Part of a small language model's weights: MLP 1344 SwiGLU, 58.2M parameters.
Each number is 500 + 50 x the weight over its row's rms, rounded and kept within 0 to 999. Layers, rows and columns count from 0. Numbers have three digits each. The size before them is the row's rms in percent of the matrix's.

# layer 11 MLP down, 512x1344, rms 0.0427, rows 145-289, columns 192-287
098:451486480508536648513532438497511462397510605498436469547463429483436529417513568544509525444541496447585510473448596453526587499607560572477449454556554595543585587497551556472495539552513519395416516488475583440467465535475547531450390486500462559572571508539565547505501474513493383515
100:525546480565525521427452487454486479442547443540449527494470482406462539476428554537458634490609473577542504502492461452549610495439509482563578518515542520460481456428512509475446535446460478439485488564391495537593538536560397515558453411515482563408471453509508482487576518514507418429
099:480516493486513436507501443510633444426508578516479432487471506611495582469484483464489458537460487494501438405465556498552487584575413494465589502442532467451486489476577429465523450527483549512479546517452461571584508460423465489410536468537510516544537508508500545549448509498452464521
101:441444390592585505520447396454421533444504519491540473500554491452477537497493444461510488474471504497438483534483483551482506491388444456522500511466504426585441552442446492441411532463465432453596612498490479506490449461525443489462472469478392511539527482535530432501576511553572499579
100:509582562425543585509513489494534537521548475512448551503416412421433429498429585464551543495542489421565491542537476388512499572478536499529444593494498506479517510507557469403560557502439548456438525482532488506446482471483467487445503508471550486515469443464500421532541470515462524479
103:514500520481587536484445431432514622504497507454513481441435444472517481496483605502422539541471480520483505430540491502459536484552496517467476529546498552425373535533526443449546513453378619468508467494524544487562522453458424529578557425544520473574548574469540414533523441457504471470
102:531542430474458477447478505529533433543524411477594511414556555521447557515490458461469456440508506446521447454378615545545528444544430451495548533427550499525553502520481478532569627544489510411531536493514485537550502453489420386452505499424516504515543462445471433503381418448475474545
103:582514479531495575585504587432517510444552543509447568523527488516562517481394485489407505517560458593636540555546585460531504449516507563534471422525475470419632527538537553492431480592495505467524499520489551522529580492487548573484481571532471539536527500561469462491464566537458486484
097:502600444491478552515531460488472468514448492534507471523537475547500444488534584480605548519524479566539491504395451505449479530464506471572613499485559552407452455424504492461551489600490442431456459500494562547521499418462564542502572530458438481411491559472483574484571569533535536548
102:531517511521551516539554516490538616377564384476509528509562494527491479449530523509497465477422539489483460516515461542578377536537435521496499501541453555469509464418463498575506481497493534481481389462531520515522469468593515539485528609420550606534443567487556375495482465562467461450
099:506628516530514461539536566546459481413535556488543475484435502545482506380602525502503438460538554524482553516535505470572580469522532533445509527553508446446560484503407530511538454566497460493500484503464485429466430498467488554485450548490525410473530469452442585518472550558488479568
097:481554573434589465487430681555518509534528671451488538568575416577453508506493472543446483467408523533511515437515538475469488470435495560474563489517450501515544517544496508516551510440493514542447620525515447512437512526447515430418489529467569578505438476542473445460523586518536510458
101:508488472447556570490539476484594546529460473471554382518539410469450564519450482504590503482502454580485544530584529441517490421648540559448541448469483465457435583491455527459528435494449524439450489450499489524612498576434592549537502503518558469477446496563497484395506500437422633457
103:522515467581569513431478421504496526605495511401625428484565500449474547534542428508571471463542596519532493342444491527577499529501463478463550497486534432549453591516540570475535461520398412499521498487553484528510445553551577404514482548504472505450550486428453571433648513487367527495
099:479510472513535417430554526454539522505417567502398546557532577520552567558603438473443425551510524477335434533464503595575529460496441445421602467454579543546525525519465523449570455487564466561513508495419481455526575487505506472488513507440532515572455460560565465489543529473557498463
099:570436426640445561429478439441392543613518527549507512577564482460553517521476448459460484512516551505483503444465528471503532552468521453531521554406551445515537459597545505459496581493503463575525445519440486570449370557471428469551499546394510516436506495539636537531457504523502470492
102:504535567455400491514519457409442513584520576465450500571428468544553491487538516535483583500562547552470591516527432498491559533486446327467520554550463509586546440538581486612463456480394455474481435527586488497494520437501529443459472516603533534460473574527495477597599534615484503589
096:475586434526509478506565536516503513534505536540444487479475436519516500514462561466410527516381467447486503483523476396479585523514538480519572483351509524465516517442602438463547457554469518476498434404492587432490470448572526579510312412522569570525446433440548447411507545614483554472
097:569407478508456454425552606488439481448477475475512564477609496627485476499501511435428528439550362576516479535532505493484478515521451455445516533406526503551432536560458479519517467427507519459478530516532562406457469396444468502466543561497484607512465409454551504524468499560431477391
099:431501575479477493484483425479465555523472531560511489472412500538554512492413436436582481516484488392543502422466520493443590422510502571468474476475487476584406558513498447482441500489626531497395552440431457517504479538411445512529542441491483560433498477487469523452563481439473509532
100:436537448491526511568456436485484577608552504394547423491517509529473459483542499520436485419417548516607507511477507438536459511533548518469435507492601487496501457488485458621452563542476474497512559451513438552481561468534469542489529471461634517494502594511484504496525620492505540422
101:389501540525435398478518503498519339515505439490548503478509570488496500450531601489558508472518449564504513483463399479503448481475470428467474541628453513447501426485517486496491497485449479473497502433481554485599551482504533520541444525512494502496407512550549564497547538463499522504
097:534595525506523540472386517445433535406514453481543465558409467497510503505560447450525556472447588553581477552526515536534516524581465549464521490475478519535425462503545567533557419528478459540515501523437513501496446531439442509440546503551525546512508507411478500551446438503406495525
096:470504571413493515503365452536425504579552472474482525505537585482539580448529544488520464509584503447545487489510592505433514441370544511569451460465529515476554492429503469487507483575494481483412482430488417465391600479587481476533487511433466471422526435489510527485518470541513515550
098:593515490519488495408509510472454447497570579505444431477444505467512556380549551470525468574573571547576543464451549477470493420479547558500518480497527538586516516527505453511445567509474410527456471402516494503537538496539475506485489507559511528487491476543508525430537417485550562521
097:494491540527491425451457468542538554459462477560523430416484555492550503458523556545539472451545527581329542454453480470467440525508465547534504569557440525468471476466569565555486546561536512518456544534514512458508460547550452487469576539573510444587551509510454468448441515525544467521
098:519566458429436520538503497516483480571471524489569655505456505450497553458536539464505534466507511412526491457424494447536571524539518404585533426457453468502484532578515444589440411456467492462476531542493461453571394547524494489421526500567608429459520443465597567485429533559570548468
099:496537413567499511474545557492589575545509475539543538518515450507616439513484493443374551541554520503459515550522436510571511481347496488520550455513560585483477533507551488519458425600631475562488432446502473529430429456519443518486554445529544495452399520533559488489436556496609443458
099:566571482392566539511516524639503516426550497444510576449527450580425588535510480525425450520524474586499553522554528514510531529516522484493516529624499500499510479497545583591585518491529459463487422528458518560545460485473575426516522489555534477462472522534447514580532527527483499481
097:524519500527454485659517533404491468487532473591534551537487492492428479474424537458515518609421530563549585547523497535501419508497488556529567552459487460477547604575534455556547564483465466438499492544445508463463501569510520429543509456463492557537536397574420508540616474444537454446
095:506470439517460534568517494492376547483604566565482533498564558503519532466551434456540529496553517444529441544496453486464450569618584561593506523543455418538601582503491490487385505500489485508427515534527607469499624518496541442459479456510523506482409423473426385458438541430532437483
141:583498546522497484498537553508525535418571515549529506560498437469497568446537529528522514515445545465464497472486492462491471486495546492502508522500586439561480460493556493530431414514472484475481529515431542504478498558541501487515512469506555456477611506382515448463563464548447453570
101:465504469508543518519530396475457448542469517528448454480513506450396538467502415526492568533554554458443542457468526435422479528475391466431458443475664526454580494523534551512396539574506529543483458450536537472496493576452505473530565544508477496496498539518523526496521552514521414512
097:464487449469517485506536448500557473425508531498459501527494470472489531520520486406502479550529515558501456460523523448526517564532400458548523457434468533441413482591440433486513493489557602566625461549511430434469485443454492436497490454489504475490496503510548470531574434398443511522
099:491623506512467416459471539557479493443534326516637521489549568440517525419434505537479463418551529466569464520480446472413514649451511551474549609451462556551573576477476562474511424449442510508450508484527539517564433526515464402495396466551568470481545668557447532418501464509550510526
098:551436449514511511507492443477589518580525541470480470581482444498478467482481522382527500524504460393520555524516472533471480512544462563500480423460513507518531550517467578425494510447569529549520493478510457450577508502445445506491507501554453570484575467492614437511422400496483554493
099:495433547475510528553514556438428448412519579495504520613477487448499626566443440558475563523438516520530482569475523604574595570439484450517563466518510515495494449488503453487448483494493489496441486433504478469512542497514497592544523486531518532510508513515494483481558569415539517538
104:509448476503524435517480548478553529415504499475478483367541459522477502464523371500486526479488495453543506432516518555472527426582527555558479360498511549494479531472444443509554633589449606483525441467378449456542551481553531456462529456479438430473502427535527473558390424476489487469
098:562501480498515486588456584550469440454557513555517462538524420449395529466530502544440425447455399611461522487457512510393534496505600388434639556505494456469422470533491482470458548499496451469519506482457449425525486493368464456511516481549483498534429438472551542475454554470520495536
099:577512475515453467519399570495529474443439534443493539447492514448444436438445427471509430522609509630534538447561470542529433473508506555540437540497497508506534481483458448494560451512423566508507499394461515540603467466603470562431592524496650464496431497602411496501505457528514528511
096:471497554512430528542473518495511545458506490507472570514412504512531507547511437442552591481521494429532492406441425621511524539615405506396507387586421462481473578447573448460498518553458547519520588396449533499561500467590491463499475448517522511595506427458479524530560487506544534491
099:502549519460538451462571453575516534462461379469495504509563502509564570496498414515539549482510570502536534408479584588567545536549559527442584445431533596444584540537532506485571436517516421457511485554509504459502490503517509578526483445477500518516476534527459528579455426495531564570
097:606479482457446513478557447530541516452491559472440465516463550551520516580469413465484457444603505481453469477614456535534532539451564526574510514471561546512581481475479541457467468506538507586627531541532517469524499564521504498519480558430591461429541411420517475555515568472543450425
100:526528515483511573477471412572468444544429425526492475495521416496513437577485528538513495467579529449544499468492556468491560471510639456533480515515539555534523500490477492472469530564493538516534405541577453453518545547339548526575458434536536492510490555428495398484561471494495522484
099:479540485450520492487456525495525439561604379521491465536433448538490589509515571433546589589477420462518387551379566546527543538483506471515497497370487615467564447546512537430469516493409478408438491501511490476480448538431555499468455491539550468443491517533459485546524441533529539517
101:521480548471493486508500577487489596537539534640514468497417448501600578551472557419474507518528520573463578447624550541568439549501501579539522492441420515457537549473635450481510434454434460565534590534479419501399535514495438517484578591581423501461550467564502569552504505443453487443
099:546499419590404518530503451463498594536451392508530475510533581590565440559565510495449496547446591496517462498554436590597479491497543431518594466508446502554488544567477418581481537508483538475534451571442569552475482580504544442568416564517468540587472560498522485357470568471491503524
103:407487509484428502526534414425577473477416552493463517474487493597528525574602446585525440470567572534526455511532490481540576566536557555411592613580391425528573544555431442523551503554519525446511482495486384541443531548477531509414590521517487472586450493383563481555495504383454492451
102:430533460477597506399553552501540500560529432450445459394463529492527604472538488417446495564533502447531427411504385436450496453539465499536509573483482580492473545528464552570523488567573616505507506463649529471464409492476501485506504491459444536535462451463544517449488499408476480617
099:491494567512472546474432475553481385543417478507410529437623505453501501406558477571444509727530456392426529551428474563552463468521526525554500549497586549468477577458535429505506415566574506462555465513492549555497522465348470391510520554473480513467528367498499475393581440549500516490
098:487540510604489489404509556515494499472543341602511521466478468405460557532482456487545487458508594563524581502479537520508540594593548421546474480512562482503519502441552507496445434481504464515387495515482528450485481673484492461446565521591451514542502473451571614411536479482477463547
099:417462464519426538475519369487382503526536438567581521485553490469482395562401435552436564463486514479482506486473534578441543498487490516434467424404530441510465487495494416486486530500531462454481551476487587458470445501452481609395449454474562543487508435477499501477503471497569459453
103:568559492460600402536515555420531447541521453551501501495489603547511469469404397448450486554531444515470453426502425477547550551447512576520481578501449513406486385439549579563516533515542483543433471553491545432538494497518481474441570435552569498503533486483517583477497415518522494537
098:501572541581533487559464416519591468419503472531484479548496456538494468501494544470491551534453451474486463483514480499507554432497556413459530582450520516569590470455567494459547436478419503456473436488504497550457463520547461468537448536473591532492610622409501463494505497529500482585
101:565545499527520509554537518470367407579592425425515437587461474551546481580496516462465565479589470469455493395536549529559495497499468523468453550507416426415525560551483580527506537475671438439460504506483502541457521560506496559513522517521479480457505535449500538502487521535417539575
095:545589517493510517406472537602461530510444576436512543438500509441588466527504473508435533465395478465550556515441517463389520555487532515486495430527423534538556539504546399513539481538600503514529503541448557457491455500452604628525541441551437615558480529530560463509433445530436476522
098:525502476545498513484470493540627530515579486446550549563481469409444417536617443491433472568465497501462498467494520399544503409589398485448514462522455503419560560570508467482403533541586541519558434531537476441485528527378514468370538433528455530542414507505579517573442568448562542524
101:520582514504544518500507495586581574519520453551452466556490506546400479524476480443479506461571504538511529526468449511516479419508479554439469508479556426514457532498470472407503514537431489515454525518457499609440526537448414479488463409526506501520448516418404518421488520467504520499
098:518592462527476570519543490519437524563526533561450565528565472606555509527526595495541493469530453436563488524423470505509509509498499530539544533399534465556495512533568430559414511542444504489424533507466443490502511502467456528484502519445497560423556522525446529459512490516553471516
104:430510511433451456441456508509408563512518460409434512547547500612510561395575465519510476532561473496435489504409448550475565467502525398635575428499437493557499470539526548522398423507499602488491533477562503543537584472530432431527467557529477488452456376524560511481574541465489458514
097:558489496481491459439477521568512556522495393442508592470423550544588507443522516625509583567507412449570498364520488481425483489520482581437563515468428529468496516432452490444507538465578518531512401529382523527528563476513512549543499504501420493445477530514540420526540571533565510504
103:485530458516489461460559485493507541597461511410488408448428391544493510544405498531492579521502501491471460488456498566465522602461517446462600477498473581605457460514428490517474478528503518493564509507439465557493533451547517497514490458492511397483454472437526539452479497499450521416
099:501446494478479577417429620573500541519492587565486459471422527461486530533520531496515499519506544549477471479593566590529539561480472581503461508506564478488462531516450492497451503524569514548562452488540461483430589512626497486484537492486492448482478439475504549529488476468526385527
102:479458439480437439507458608525480461488510479571393420464567419507462477516448528462442497469444494459485493380525472483431483557491470476516537526484473468425457459552520480471401558466458533411454458504500372543465498475563545589556551495541490468440496498618406520525450487511519463494
101:530461439516615531553522495594530479578463514488491510509614533419453498458548454523568540574514530501481552527530515599519542541549489434504429456479462497483587567514454541556478545459571597597536436565565533426467464502558498514509464464410434473435523480533467564456478473428459477573
100:463498586494523551517498508516567570531542483496590506497482541509581492577514440485491450469400432486459571593463552587528583448565436522546376467504475391405617536542480446445517518385514557576547489501496590508511568533431462443447468407505495476487516530479577489439646412505420542487
099:525483406477521448450432472399534504479431499516484502476607550447507482513598512440595566439560497516526541405457396568499527456548523584370516426501558432530466541565487435469373530481528528563557537429493498506537461407505548518495469501379540480580450523473478505579402502454496534506
101:541512509484477468483526473516450471359470529541466543528519593438462474545464576458482570420562528466473519534487525517524504443489510528548543438514570473391484477469434598416530468398448542461504536508532403558543529545476504434540529546573484533527446540453439490562477458553392476470
104:492470584494383469557599464482458474457557538556492503484547538508472563429498598537496503475430515483598394473495531531475497457539515482431525479522520469443491408403439533462557525539586447566476502594502488435509489511554504459475522517528489530592446492534506576582385543471547542521
100:466424508474505575598543448494485497560493492427524482532553494505565478500477486512522565570499450481474493567527602447614538510491487595485472514440522388356531455424572577455416617562485461515496490469518403546438559560453539559546586510526434531511443567442473471499569370541529537449
098:613472509398576555428482473490606477588462519480435438562494597498461564531553487478481475543503488493409478522453467438549543486512465465521486480408505481369548610467593539533431555469545490508478464487554517500484547539402487420420493529597422492523480513500489494415549466547534483497
097:406430543458541516491422447548598392450472449561475462570499475469498481494424360584523413504539453478575534549412455522454466504539511529473465478396404547442501489541510519513490464505490514520534509496536507498448535511541516488548559540391502532497518547453493546511513466507411485545
099:544526532501534443465562426465532451545489471520517493558425436535563490497421538509454505327543554401459516446443529479489431440475539596487449543406458490463469490493424429540468520531411495478471522522447491453519521510462437502522450616476406608475598431488461437553508521466416476516
100:417452598517496567558409463502615506519543471484499453457453556475518575466475540418550547574534576525573472475526508495534525535567447479449457432496515554573429487445420501488510476467500478492505554488414444436582538556440492577436452475598615544466457617568564459544507512395468490508
097:439436513456437540605478535460533598519496458528533494495464509449549554559471469485468596551449434544512509555421504429446539525522408453474456528527540486572475436472503558572486567489447542469582619465564494485479548495471551532534530600512506392504450484462510526428552414443511504593
097:488438434489529440453501599532466541604553505567562533477559526488521426581496560540429592600500563521588579567497522502565461656517510524483512577450550518449520474511486485479519538452465538544519482580558494470559469483495453470424487526470551434485531567474547456475480455558467509483
102:434479442447558515521506517483402524540542461544477535616572568553439455534497545480524493484508501512448539451529448566502363523536568519541525488504546566471517444507522534503538501504462596508577493550535534557447448453529615493532517475563443477413532451499579556549482480505414520509
101:493397410522495553528423475532544571545515524496407513440541448498573472597625484531534501534507439550431466588477510440523489509581577444451499487527431547502518454537547435493520561443546489511478500472449505522486519545500456502515412564537446605629525467480436535452496475457492426444
102:525552496584509412499471489443522575612466485521501522566423466538494550458484575473481521537577498476461510527498508413552420440481498535520445481501471585531584522459517547439429637466478576513524563512588571491544526617534495540511527516499515578519445419499437431469492432523422519433
096:531486551464534475480524534549451410522562530470465551468488596509589579421485468563477454497485524520463575529542591489458502495523458422563467465478454369510524529533482466498482540420403536561524486488499608346518504469395433521491482467526480560494520411623572457524400523478500521489
098:492464495512534576491483544533462540515444527576479447577465623491388496600431540475583477448507560527520500492466564542556480456544457454404538467523459548534452490474504497523374607628500495478552455521497406519525570435460546529460521513550483488505510485567514390519561532557546562498
097:541452511469558573476587467379466543489467481546490557590484405560422488526451570548479559510472588501568460544575476414501455491534400583456431434495510521406522489454480509403566514531497543594387561522495459533537511544487519549394454482543418600418465533454492517511520394530532613419
103:543479471509577531583479486581596537479522504516466522610450547491469546624544528523590595424505533482498554457425589477501502518541535421537480542561578469537445501481439443427504523525463567452474554489364538423505545485506591518511495452478451446521517536568512525489585475494442593461
098:549429482455503437564454521576567588536526454454476577542444477442510429475526454422461504532489462498505485586440560475517521426547438443414527518604483587573459485516440424546594450469496488542482478506542560436530467559477513486576485429466414473545380528527390446467471438472512467413
101:539498495590487512467454526536508542424623480501536456470481479521479506511495492432413540525469559485403411517587552366429499525577452533484597572474460496551559499517541510535433487548404471517462507457494509573443484511536477420549495510569500528424491462425513467522511515514513389482
101:473480514471562461443474444498574556478490478430359446470443515439505548540533606558519484432543471457500502435526507551460539480497517566565553518556541446463531509526589488471524452516500536412502557484529602601527525533475508499482510449605516470416544469481545524545500507494500504432
101:437490450520537465508546429447512550514463446466566535470562509438401470530427565533555595555504546452428556497489535515527531521503550469473494569561552545528480481447458484468527500478481559482453508519524488562374560439490503571403493486490425579471535531502481422502593513507464571518
100:519509504507480473500501547518541542583479478512459483557585492468548599572395491434506586457423423432496461420521491461539453531461485447508585409459459529394496507451492431498524493519433370494492506438546582466577499560612505548533507459545407501580496528526514581527516565550435602474
101:510463505461634489468502431514512564477481530519495487489453567463490562466524467528471506482497490592466502566565475423525557438460488546474433431461434565562483456364628496466494447536510480522461511424479527532482562524575481556443501581588541514499507581485481515507538424484467502493
102:519513429481464495469621533494568491532467491527506463479548512426460439522450533555521495515418553432429530618545496435537473543540426545450531456432563446441480588457544504597559550486572462457540529414534553533566552475549497507459487504469545536501503601528462526474482541467571472485
105:453457585542521509513560502600611430592448530504447597479423483463436499434450436447485620450522542519466542469514534545476532541463447487505469496514491456402500480462511441461433564534458476479465538391417492522543490528533431606488564535425513453532399437495449528472520447542551499564
097:516484525530423464507464530566539554572547460472485468491481558544531491448541437474582497421448553625406622460548516520568522418497525549450459515530495508433470471481544467515586523487400565463485533456505439485582502537525436491507455496462429495561533444474483454539626430474549515512
101:458449461487462471444530518468509524491474598460564576525541459555579503512538556501510444453488508507503562570478464541496542542515494467533487525549615517540485480473491490444585555443558464530505521487495475549580460474460548439430505534466536552511456518582519571438484496514524466486
096:484430478591532512590548567470440498456533459420453418452496560449474559536547531501437492558512519513590495467494476496376482492485435470505458529519525401502494396406503548504484446484565602558422557493544535485419568495498490498523534360505596469495556463434454517490591569581436597505
101:409538599471478549540522450517511444490528523444443546567533440400444512529454523541552557568502487549449491452449544471440528466451529544511460574431502586478467479496481407569511443457587448410607520584535476430539446451545400502516486514487514463616471423342481524515460389458515482484
099:585504521435529535574497453488461406437426406491494408459554520464516532503537427477538464506487594452482596542409438482538504555446523387425556507534558619536568487480511494444515535499558510491487578443492535472446478617502494444397413539495520546523503516462428508413469443575535434540
105:468521496528547509430554479490444665411562446387521498440597559502391471529465448530516533561493481450573515542481497544503542530517514488487425496555525561430429558467493512506509524450512456504501519488472471526436556484508566485455549495525566471534433434453608534498516534471515460431
101:591474456523498591459518535484566599496583446428414562462526392463391477520539438513552442485567512497500521572490416541560482543528510567491533512523498492463496362482420455500594554483488559536520503474479504572462481482567496541490520381522455474508497448550482499450489540459531525556
101:389485511426512433537412463488526541395462540555447604498459522448537545398435549449554590488490493538524446561507483457464441397413484627510516560538456496518456459443523492438467453513498445474602529526515481533467581556463491473458602558581507483486482497503500437479572477440417584498
099:450433542526462520511525437556500503537511405532484503495479567488444551484514480555485516406541513508479568561529498475523447496535464514500530454609507560520434470479499544472512527438472450547516520511545608491528404490549481391556447470418473516415448546543473547355464461461533451549
098:475527562535453445491476509447461470476583534541541492431426477581449514478509543417447390506489466499465467534548462516473504475428499514510504596571411455502432505504501425482468473482516399503499494520510493431529446517422554499454598560467486545474565509478485564588523489376553615432
097:475480481516446492502463440551543503490559512493539442516508505474549539514483542491540473556497496465508562487517507530479479458505503500442489508548544519559568437594459635509519367473568458568510473487642475431565622540549499556471528511505464614430511492563498447466468543441364456469
098:505456472596504512546490498441530475501589428538524507536519481519479436515530499541566551498516388473455414509451545508500455504497501491488466508449443479459562533509488454453527513450510521467573578504466493449519569442595454518442495556504436424563500402462499450401468478499569444544
100:491465566520527471472555527544520481555526466527565562503528546447544431455516552536507396456480513479454485473546538563499516583506455502434492516554462548490543527465460574490610428555469557638470527408433424380514487527560502481513524518576493516593411568471532490440425498529482497559
097:443440463480537485527543407580497505552536518537498502450451479445404472457532552530398434512480500516513444430392573468509523517531525439498538578494554556443476447515523475503538556548584522434449569502539488481504492448610537558436567506538501465479430633546478412404463400518479552578
102:561517501478500627510509523457428529566474529470526413543418582515511492578468479450415453542500568552465479545470481589476536527552486558546582483530496564486470471471454519469520517508455487570532546537505523550419534452460583525448622472496499455522576480540447540506529517513522503481
102:535538530528490562525406485499443499522487536489458471538516510485552500517576512496432613553552478451510518463496568585543500533478463552388400554474442545484446548508463482451539508463495424519433542442549523463480536443564502446456493522474471374466478461456475594541453554492528497473
112:551452468467366547510434495477565499402583485487498482471502427513536487556548519510577575538600493439486467511582510415570463457527486485500475544562553505537479480517545486532448597465455501497481515442501555499468469536458528419560523498536492532545586554490436524591476510481456530430
097:531457469447596495506438512431465496524514550474488448671686520528553579516459509567490419545508541515595484526488482513509510566481544496479507488436493466488614517588452513529563502514509567549448502478465489544456501500580466560486452468518540482410466417547510418490537509436416560508
099:358475599561557478531510417463481523531498544537530491438506511547443537563550631465494486516481522506496516516508423522609501549557531490502509399456509541506576495463401492531513534483551488499490494568539460413524456507553487511582421560534420555479490543422485556434413466453482608549
100:522470484457435413576569494524503485423460582497564486530591462477562441612492452467521517553476507444470519574470457535489444423421466482489412473525475544550414510495578478512575386505536500521539548539536524573428524535452463517433562495489492420481573479501468502497431429582485426497
096:500491535471474508558430496482484475439466533451412490517418499576505594488523471456507545495538477555527536442472485534458524571499538452452594441444450450470511575430474476495469452520551537508460621529480572522486415559460433495528409570539559466454454560550460511552412513464459543502
096:442534541507398570514439583519488488506474485477485460486581483472510510448436481594516569464556474487530498546521522526540503500568459461429449464451613454577440541559470503551594561579531442493538521500488592395485468452485492540514438469461468362485462527517471594553445449533572480529
103:484585407467530530483519524535475481461460436406496533450498562465436516463543479467504482501614562425473436566566521565503526553452511535443471481508467584457560514432447500452473467533467527476456634540526400424475480504545483532448458557457446463476418478590445456519596527482393602481
096:525547419534540412501503475553500519499462438525402527489528528571496508542562521546513529580457444547554435478498541573634540497481534571643496569528513540453479489523454460601611413446440451461484475613595529489473526499478485532485632556526462515467502516581546614501529468432507461443
104:539572526433586542408405480489467566486512500494590494493506470623489552541486504422604505492488451484531493554549480637492442587558507427502545463496488524472534467496517457509471570507533480529589512524492515506514422468447424486584527473470454537539514477473426564534630521457442497400
104:490497519589518533460611503578431452496447620449291402543500492557445459446460470456396444435465554521513535501498443484520498531516593533554527485536539589418547472557609487543424533479486486462396509524457439552515421547418414572545504453523552526598530455411527547511459510424445525489
100:491544497525451541457569495560521571469537471500458483560547429463541448529461584527618504498486555544529508544471542473455536513479397545507428522506531499570576502609529496506555523478497558501559631489449498501355426483489528478453470545448507578488533562491453564502521504484426498535
098:586532513504503531475486546415420542452478470561587529517519461498451464374483527537511465555532557441541455474483494550525509545559489420426531540519605403508472453525450654492478458479546496552515479504544593452518521412473543450570521428552557570386492554467493574490555529537401520508
097:488404484483433544485458526473579501452525605542520445432470559509512556383550520484444484553473551560453516493485509470426555572530502473420490637513464542453478544538527420506426588456470480565473556448560428402602494496533615533547556546554463561437504493481577447534491563523552506541
100:492466439502507539567492503499512431525501439629481563568453566518541494446482443506543458490539530500398477478474519375459504557446544482505517475484504487583582432549511540488439437558533533562573505541488581580573418477574413433483429489451498497573412515431570509488485586468432528484
100:492487526554468588651608521490554393391520522531480444546486495423545562527429547571510501379500540520553564508419592482504523475567435506499520422493547535607490417454424426515460466559381479509571537539476442457508547534484469519518523477469602472440537525545494449508518525472418572526
098:478520544516518572510453510491483506581532400516507572574536507512497473504573485528571482571464500510441553532462491567439476457496478502479409566493532538474490468449488485466384517482513528570500506644397516653545475469474567504498592525548456525470540554558516497516574576502546505398
099:454453536481471483483478516448576546461473536508467579401434579505528575420517458443474551452481469457436572457447580474534499529415477439440532500545510505506527495492496487533489544487470550483645442505566488640528594515424527421560549539635584472548455488497563505457545488625469547506
098:488468470423504487572499523471453467584490453454522480415563609438528510468518505505549515543460558458557528580493440480485523574563494508478483456428526422468448535511542535504513561543575453477488461450445581510443564455465590540498480563455489442515410504572474425504488560444513530472
102:529487532570375531627490436482516479534544501467497543570492479412539488552516452524494442528544469463545489387493595552461501598545517459480550526425518509486465463492527528492484519495450470424546476471522590494417453623455528496522457471522482533494416398511582489484437476540560503513
097:529550557488467502411576430642384410437460381411467485432392424463452501505514429538492550447421406455561530467405516514470586388466471550503501512518578483576372445479514535508522623465485485490463559535478573540546545510454553465548466516540448554558433534454548485467504498528402472509
100:472559470553504442420550639470513402469485499469488479497444540466535474439583525411491523583483552545471581469486603508526583441477487545526512567449487421459526502466502521453475530539512524580534542478532498528423488499534498532503487435485469545545501499591530489500544578535530613563
099:465447518430514460473534420524581461438510511514501493427575510531463513411442472465416549539460513514554436440496493535518508586452554499522545505433569480543578570437468526534526551515507491506535392515476448465550463473455399438579441466477439551488497478545491498483489524387534583499
097:576549518510497556497451431473555441489491454547525421532480417488535420412430478477527584574455460494582560507587566486512567489471475537427570455471527498571440562489555556602462434527472329520489583401489524476559513530518507548485485410377517489507501489556540498516485517575465511541
095:484527512481521437520454492540492430518536539483432485482442537449381526494545484518467470462557544489481453536479482568461474511473492467482455514485488428532429454529459455533504545511504530547397589464541519503620512598553515448494505514548467454436544428423488545467459489547498481488
101:468499492421526511483552499431507428538601478466411474452472478535482538506508492468453495441491380478495538456399502456542533510532472525564580543415461414504563463515561477508520483454433427535530605563452572418531482520482513439470495469581535554473539494481440528480443517520522414483
102:532432503421507492601385564493501497471497504503548465542482476527448479494623481358451508472430430464464452606446378496553469505494534639406499567556461484530570539512560503560592399489539439561557577552436500514500519550497534507491443496516515538433483415460506534530493533493572518547
103:513461451457540552532558465542548418472460518484493459478491459444519423547500559531617559496492425516555489534494410547472498489528475489495514472520554470469337424515463544522558586470550490484587467444536461580448453420487519535458532547406535507384623508518587536548579390492541455497
100:572553481480434466573542486467514493610574549525483458548532461494420511551569499426556536478456591460504473533543595479498587442437481473438556570459497497556438497453508470513467513479527433394482472493545454540506505493531604452478568397509400523448505531614475502539512551479499517530
098:378512539539399480517512361610571488498551485505515604426467509630521425495454420528449507554466494471508424508451497499419453551515461424605482505529498533520417562491448565439457567552488580514449488548572549502508534410498562455434528470586438542527506545471447586526499456498460422562
104:483385484522431521464528581543557481534522438420461462552508550529464475516492421560598411461515446562529493452536444492451531535432466505515458553422514470509483476586557512509520490503413530480511556527533494500561478448520558403509555535553444479516495528559535478418537454455561503516
103:490432480509518507491517542427565519499460568573557544459555491413425498486461510537451477500479433534464499499564523558444564455473427576464529514486534403528626538447519517579521546602490459459580550500497456445429462522461430516457501526479478502520580460431533520485567474618541510456
103:459524512443476542532569425541573542493545567525538482408488564543512492439509497539556510584436541533489512558524443552525513517468504493469503535495551492541455528479428478452506568497511490520463570490447465481431511563544573422435469514435530483529498479547487518528476557540479410519
106:557492431526479434502515509454456612575508508422466537506480468491422509520483454519503478483465573454491503480472535428489515465496483452476449505423439369466522542506453511590534527470421500492438530486527518547443437447579562530497497428528550417452491431509442443503480503531508576422
097:447477500426615466474533538594434504405562623469544429567483499464440636554495566535539512523500529597536477533488600481624498413458503467427543447508490583537503495552529572499502475458501575481521483565500558471494529540384493507643460502496510491438426468466497516480468494526431426490
097:416504551580527498547542451491570429519511524548541467512506456464553469605487486435554513527393453428458546560547525479473550509541447490473505577526493543413515450551537570494453470584445552489525515586477443436494495479523527583565485407474538566495516431419430533502497519494469429443
102:511513624481487595531545469462492441486539499452489493535491544558499467505492536459476551444466460503466500472525408488495543454515470488459387422485460534508562490517473460475480509391513454492467498520493569546443501496469451497559429548541453498525443486555472509447553486518497492454
100:494473447426589588557437477437518537508560456542493484437496555472463426488424538551413531470499558562405513497595520497580490531514386412480510547475527482480539471495472517533466509512526474533594526584511390399427507494441434477452505547385529491465394470463460559476469407492493508475
097:483553532514496522516446593525477545428413537514536560536565446493494530498585470460502574530568552481520486466481459446447499569446561521422535528493538493656433397531508553458517488532480496503535516471506484583482510543527454544413555571440509423586505485554484510601475545539479381553